config = dict(
    n_head=4,
    n_kv_head=4,
    norm_eps=1e-05,
    rope_base=10000.0,
    bias='none',
    parallel_block=False,
    init='normal',
    init_std_up=0.0487,
    init_std_down=0.00531,
    optimizer='muon_variant',
    lr_mult_o=1.13,
    warmup_steps=200,
    decay_fraction=0.755,
    train_tokens=310700000,
    steps=9482,
)
Each number is 128 + 24 x the weight over its row's rms, rounded and kept within 0 to 255. Layers, rows and columns count from 0. Numbers have three digits each. The size before them is the row's rms in percent of the matrix's.

# up: layer 7 MLP up, 768x256, rms 0.0894, rows 547-563, columns 128-255
# down: layer 7 MLP down (transposed), 768x256, rms 0.11, rows 547-562, columns 128-255
# gate: layer 7 MLP gate, 768x256, rms 0.0874, rows 548-563, columns 128-255
up547 097:136109146126132143128116092143099170141131183115140095112119133161128111167160133125131149074140182112123097129147118111164137175112133183143131134091115162137112061155100135115093160140074100138150144115123111144110125145115133137165116144122157123143147136118153152160141119136144101090155168093167150172132144193151145096140072114134120112113106120127154122147149151157145113191136
down547 101:138129143094135099154125123140111133130172141130110099084127160161095117129084114124158139134126140140087135116139137115077117084136115104161145119174083115111087123090138152140113115113111149088132106120100154119131144171118080116151147139076117106116175135150095097066152126137120129164136172131122115114130107174149104144075151124098106125134160187132102131100117157147137078154153
gate548 100:161127106082075104124143110108149120129149104074120129165134110118152084116150170158118128130103123121132123159144180112135187079149133138114122149147096130110144127144117141106079091122116143137111105198147060130173136138141126111105162120129145139150119132093134101152175133101135120152095117128125102129091164130102144110108077126127114140137135139135104114146137126136199127151147
up548 103:117133132124113138134130157125099128096148108128123136166115107112159141127152154109142082176159121150088117097135103152135108117162112155088065156130149130094098092148153124116142090145113111147150137127144131143144144102096107126081119114125158107125180098106089158154146151144112164129102162112140124148162117150148139180091132132153108086138119110077148092130146099155126088104084
down548 100:095104103144167173118099139115095161074156151170117123121126129190158121136135116136134106137130127136126111145118105151135116150126167114144129128151109106125141106084131107150099155113111129105130165087138175132126177118108121084175097127190132131109165158132092152093131159130096134131173129128131175128170116106127133120130125132162148126117102132131113117139063145122140169118140
gate549 103:117151088142154127098134156120129156144139122028109106134118140115077114129128152150151123145126139147107128110169128134124128183140125148123117153112125135142123121135114140093126100112148106126155124129138165155111094112130111156148133150113129160142115136150125118136138157120141103145159112120108118111141139103100104115132123145158084085149117180156126147118085154103132143151137
up549 098:137130144089109124058148124132153117145130091165120132141146144130151111120107113083131068114116111169145147090110142123120129138149125072103115132165137144069129138069126098150109128096095181087154107107122104163121160149154092117128094077125143103126139137073113120097088127122134146168137099123131105092166105163136084130131129130131109134134120106115138149157112113087114126136155
down549 103:146174143104114130079103096134111137140111107157146168126150113121119121140130129127112106114112112106137185139112125169118122132112117119102123100119170141082158131160135095172134158112094194156113095103118100091131187116153144121151126140115130107135159120112126105121158096118142167138131115141174082082089123166130142140129119158116173121103119132134171126145101130122084108135123
gate550 093:124106106142115165146088137166145143085105118146115107106173139096110109126100124103161137144098124133126126132123153176107141128131123124127139117157103149155095095165115119126105125149129116108136145119125137178137172108140159125145151139134155102129144096141134145146108123129138130121119123108130162128110128116139064129104103084147125123116207087115127097134122143128113117148096
up550 094:131123106149118133145157115103146179126127108094135143096114108156113115131105120133162134144106117114076124106141076172137076111133157174119178153132098147165151160105166086163135134129120125112157098124120107087140149158097160151168139127157135180128116098132152143102117137113106112154139123141174082127154120146086105121119100133132125131143155142081153111124113110154120135165167
down550 092:140148088093118128112130148133141088090114139122141150096115149086130107149171146113129082070158136127069168119119132148137131158131103144133076101122104128083130135119098156127117157131150117131108122076067156150139166097126091122103143120114138114119170153169111181111088096122152134132145110128102116121141122088168122132136082145122114134115137114147155132099115092101141119110138
gate551 099:096114116105091110137112118147107112145128122144120147119150150125133144127090093125153118174164169123096139102111126107156110135080136118144169149098096143124157117072108116098128070127126134123109111108164113160179098122125141136149161124114119110128162126098133139110140117144117116170113127126112109134149115149187146113113133132072141175114167094132099128110110165154134143146163
up551 097:102154088089129103138147155081130095157104136137111124181109101135118112127165120128155117148115107135129113114146141151135139133125093130102127092112110135138115129137132150144152066163124153114124153142146129116086104156126121145135157146093124117104123117176126096117117107138138090133133138118076130118150128111129113137152163104165164137156098099105123134134134115106091107156156
down551 097:077137174110081123120159147161115140132118160116084125138138130158161132129079119148115127128169132136095111145115155095178076095125131145149139145166150206135139158105111145155082150130110106135123107098132138158144116114119097165164125130110112092097121086098114131086166138148079130128093137126158149128146122141130113115081137113139057098137139098124123143119115132147127137150107
gate552 095:126136127163127127148128120105158084119131137070138113110129136154106132154124180099121148145145126124131127130112141100140147092128103103141138170090146161137147110093144123114148101145107129148109160109116103087105114115119148115191171149156118051133114113133134143155125101141075084147105145133145115131092172132141111105156126117125098124115156123105121134125107105124134158121120
up552 096:161120117171149167107154115113099156132118103096152139150141121155116085116119172146146172168159140140123144140091135037125126100101136124114129168086123111133168149142151118133142126106122112139129164133158128151129109132146129146163150154158095129162099144131127130128119176135092133121175120111122074159130110141154133131104091139151164141128147115102153128118127116132113129104148
down552 097:107133121131124127123103125161113161135116124133098123145167124146141067074116130168125116095108129122141134087174114126119120120126147156137147149171116116149138140161093141138158105149151116096115120138155156201167137159106113134113112116055093161114099123103124101134134147155170180118166117133126127125120144156118125155079153085132132128131103126133135165122173139150071080131135
gate553 103:138113088133114091126137137157125152128135149130134111100133138137136151160137113170100168134118100131136121150121099142102112041121093111163144120107100110118116130159102153138130153126154138133091163144159092095114143117133135115121164110159105108112104147105110091139122096103114083123113147132120132111122150135132095096143124148083080127075126128117149133118139175110101159157151
up553 098:136134100160132140107095102151134084151189121131128075114116166123130120117116117161175176151108133090120159126142091130129116119107126108137089120148126149120132121145154121116130140137134139141106106104175162117123147120132055114140117140091178125125123092116157086144135080115099159120164152121139061174129133120146160148119126149114100088144100100102151103140136161089136188186136
down553 102:115152123168149134113131168141114137093127114136115107123107152118108136133171138118129139102165129128122084150114113150070149076104123062137115139102094158144112144152099135176139160080114124138173127119118085126123196184139151154100159153143123110157125101169115137130132125125169097143119100157158174122124089110120094130134094111112125132116097131148135148147116119135147156138135
gate554 103:116112094120120098141134132121118117123100125183173165084105108157116137140090123100115122154124161167115133151155158102142138133129116151136086158091127132108146077148122122200084070161136135120115136094114103125117104115122128154127108137159131143132147131133114099096133108104138120120100161119130116128129135134162126129124142116100171123125114135141126106109131094105185136134133
up554 100:167097125133156160114123151140134137156135173111094129143105126119104112127120149109084140145105151096166105124127110171092073111127097135107160162108103147122126178113059151158112147165131134099139108111129117083142126100144055116122112142148141112150108166141151113131149127166179140095137126118115140148112108131171107143174136101128120121091131124115138121120148144133129119134135
down554 100:121169122138125132104149112099100112146112128153136116166104143130157145130117093117160131082138108131162141117072128132102133116104122111137118126134116128159126111125108127150144158103110125105131113139169130082104162148168109168146090098181134145144140109149107123109119154122114148098105116125116160117112143092161175132141187159168133143148112064113128137147105070141134150092130
gate555 096:122145155170182175134080128119132130126118138138110097157106121132125128107148134099135113137073143102119068111147118138151181153143144170116163133136170144154179139156121146131099108127125108157141132136136137124172121072149146112144108114145141124125124163097087093142130092136169113112112113133122088165120151113167099124136093170119130143103103169173086112119128142146124130132064
up555 093:135100144130126108115141111159115150102121150111115169126126119133148135126150155125121140122112161167130115121132154145119106126080112128105144095088115115073146139113159127182099087145139100141106113129122110131115161156127097115116154148111109088124120153153072122081128124138146099081124155107105134113132136082146127126073085109136177161173116124063109111146121139116146094126120
down555 096:098166129103195171198101131088127099120138132148156084152130121124138135145158094127156141128114101101156116124118131131123169115104145117111118123126102125141120111121107118132098161142171098121121153126092153155159127145163145128162136149115135116175118150135185135113121128124157099096116133146180135138143143133153134115149132101124143109101116143087121134114129180139097095172152
gate556 101:101135067112119114160115136135116114156140161144169128151100134125162163152161108191113124145082134158115154125097096128089111081109187115160146116107155129154099127122168150132094140136135102120139163151141129145101152138139134111126120130144122115088152156153133140124143097130121175133133135124134167140098127103122181141144118130116146126134068103130073111120148103145155141144096
up556 104:102154124104148169164164158146117167128133096114134118061159135102131159133128111157163170109124084137134117116118127152166166136137130147115121110108149112122121161130100152155125125175132141112132140111140114161084158116159165156114154113156123094143136155126110143176126117118113123163141140172153092094181139143115082140118098160156157145150167110152117120116112109141090139096142
down556 101:134134141099106080158122134164119156099162146158109138132123132085109164149149129143163116143119098088129135100100118112122093150108169137095108083089111139137103122121143150145112082137046125123124169111117141113168144110147144123137108110120152085078150150142171120132103144109105129109152170147147114139095112158104146131142142130152110134165114169163115135105177129098117095113113
gate557 095:139128123140132134130140129166107165152176120155108130138112110087115144163125177140154142118133130162138130153057127131127177143148139137096120164132136120104143120125151125113098153122147083144140093141144082147133130106136113117124098125157132099152124173138082192140130158148110120125162122124130145144147126131101117089096130126047086122132098126134082121110114135121120125129091
up557 096:097136129109125125120107099112085136139140077118157118071137171146149099124150122142099086110103135120117135124125180120100123098142140162127126129135089078125152153109144143081157125095149126110134087137136121143167144110139059115128161095120133157152124129127124114150120117095127126105148123122107119178137168087108159147109095096124116148118138099110090100151097112145110122150135
down557 091:126122110180167099113162147127145170125107144135085097135144086094101128131139135149150156155147076102179136130120113127147134139129130112131107129160155136116091095133095114136153135134124116144118143133135142092114092153109159103122139132163117129092107149086158129116146141144143142161116170117132124127135141142135084149151143106141136097134130111132118113109152151150113096109109
gate558 100:114106131143094121129140115164119158173152153117112084130172103092160128105138124174140127162123144148102095114091162129106106124106128134130132136141131139158152082107088131131133097133106095104127119107133143147141105127125123159121142130088149104101147159171117115133158121142146161175131148113156122167140113158190147102134148076129129117099117120150100129140138113115159104133099
up558 098:145136121102133082100142112171160132154148111115154108125113149122109141147083165105121154133136138124072122118141127109121118116139098143166106110135121129119117137153170095126148132161161151102096105121163126109075165116104132128147124148125118072098133122133106157106123167171099109138168143129122139153190102162106147112121178179129135170115175137156133132099115144141125132127136
down558 102:155130135127128121157157157095148126109114144129166115116130123117120142112104153163110157141141148132150127160118114096142112118170085119132088133127127149145137139137102112108138152124145105117146139142135151101173093119123111105067168156106118150105109133139159127132121105100098091084093129156137113163165109109097122148098144078132138166137104125103126155161121157145141120146089
gate559 100:125091146129110142148137103103146086130097135105115097165165113110095118089095135154144131159118121112082163141113158116110142108123128111138097149082145101143117120148077149117076083099115188114127125126158139130120115140174135149113107079178138123104115145124184138160134127104097140110136166165123105163101124150106134127136124142130138124095127175134122107123133083130170170146150
up559 101:128109096111112130138124115127139133150140161131174094150143138176132146149152134124089127131165143142120125140127119165109144126117134116145085113127162124119118131136118098135151104144124090117108102138112114074130167190108143137096132127119109119112097135152112127123175142155102097159104133159109172175094144101132120149099145126131119139128114166189127161118083103114090121126153
down559 098:082118094163161129130132121179163103133141100118134133129116107089151116124121123142089157110135118148130134077167149156121144114151133135083124090109162147146092097129140133165123119150152113152104107133093126120135108155148135130126113120159109161153150081088147085156176115155140109129151140164181104139087095118103117078099149151086163102150118097132145110153148148115161123159123
gate560 098:128129114166128128137122084139122146129096119127160126105101131142129127154106100100104094129136156118098067107133150130145141125174083144170108134152122120157110097134111182143132163157127171094143166110168103115122136148086098161127143151088106137128115139141128127169134118132072115129127139091123125175138136145096159127130127130134132121134103161133157163097131122137090099120121
up560 101:115117126119141149183123118173140146165096109098092112104120102153136115100142137121124105163149094121141123129156109151127130139132163123132135159104092103110179149130146142160145131142125167146080153096143141090103120123139154151120125079121119142110111129109121095161147116097148082113124159149150162092171146127092142080164168105161130124146145120105160102108155148140100145132147
down560 101:118090110126120140126100107122130138145165103142131183116117112141103139122145107090149095135120137134098126159104116121124141109177142131126124152127187089162161094116178141103115141138149148079144112133098124135113171137144110196096111094151102141125126131139138129127172151095079102109098142094136133132106160141095104181118163137144130147090119099104127169113161145118173136159141
gate561 097:086159116146077123125101116120140157137117164119163134125146160158126137122144168147128116133091135092127161092101132152125126127091140099146145137103109132117127106160103080122126162127079135112107127107168126114094124125155096144153150166113118123127126134108154093140145100155124153143149129142108138105147144126116123136094129144118161145112096148154130153116105132150108101141110
up561 096:132124090147152175146087107112097145131183144147068135113157138124201182140114098112149116155155134100132144116135112134127068114130094144114084127115137187116133098112089095126096138123136169132130132161158131081141113141119088164139094150128101125111115135137153068150106140098139123105128146101130102130160145166134128118127122147125137137155131074155140164126146158093095110165127
down561 096:141087141109108088140154137181172148095045139119157119112131111157111115113169139154178166127107132165117091184107093115119169149110168149146193110134110085119092137123124128153095129120075094122107110120104135152111136124152170138080126147098130116142143091152138190115155136131094141135120127156112115113114120131134130148124146108102115108123108098065116123106124114163168155120140
gate562 106:156172155118123112137116131147154101105134163132149116117107166126110111122152114106149108127147154145093118100105125150125115125124150139136119087129080144153093158073073138129110110115167092131131157108133171077117135092155204121115109130088124111110108144131171134152121110127168159150115157120072144159164136088105130120134159149123136073149107108118136106130103120110125121144112
up562 104:105151142147121130175112092141140200127097151116093090142160135170126144146109121125112118136116129149149130147156147126098117129100161091125157076147112132136129106167170137147136133122124120115104181147122118153138117130156099140126134126106096137060155130108138104158156112111122148129147166111116118144128169128172155095115162110079152125137142125156153105147082085087109171120088
down562 107:142151129135117141121108106124108141141095150149115120142169108139153067098139108108071156102123119128156143148140166109148102144086110131101119120101180150149139117134135120157150146114118126124137161153122132132147095098144153114155146163092128127114149123091137118167144106110123176107135106125127102103140115119119119126160116090059132119146134144186138140125076106143113119138158
gate563 102:131130161074152140085128163149121090139131130125101184126107116111091151109096169145158114151116133136122128141148081145106112071115158154163099139123143137164089122156142133174113086063126108114140130114140137141135127113112100097148148155148131109094169135133115097158117188118141101149082114130107108169178140152141130101133123127109131158129133108089115113133126139118104126137115
up563 098:132111115158135111164116136177139134101139103171122166125106106141121113071088160089144125102100099112147115145140095151124136100092090163128155111091104118113145129139142121128121146156110121110113131152126118116129141113116101130156144130086111137144131125145096131082063113127139085141093132147175093091109100168130135108120121138111131097114136156088150142102141130131153127122120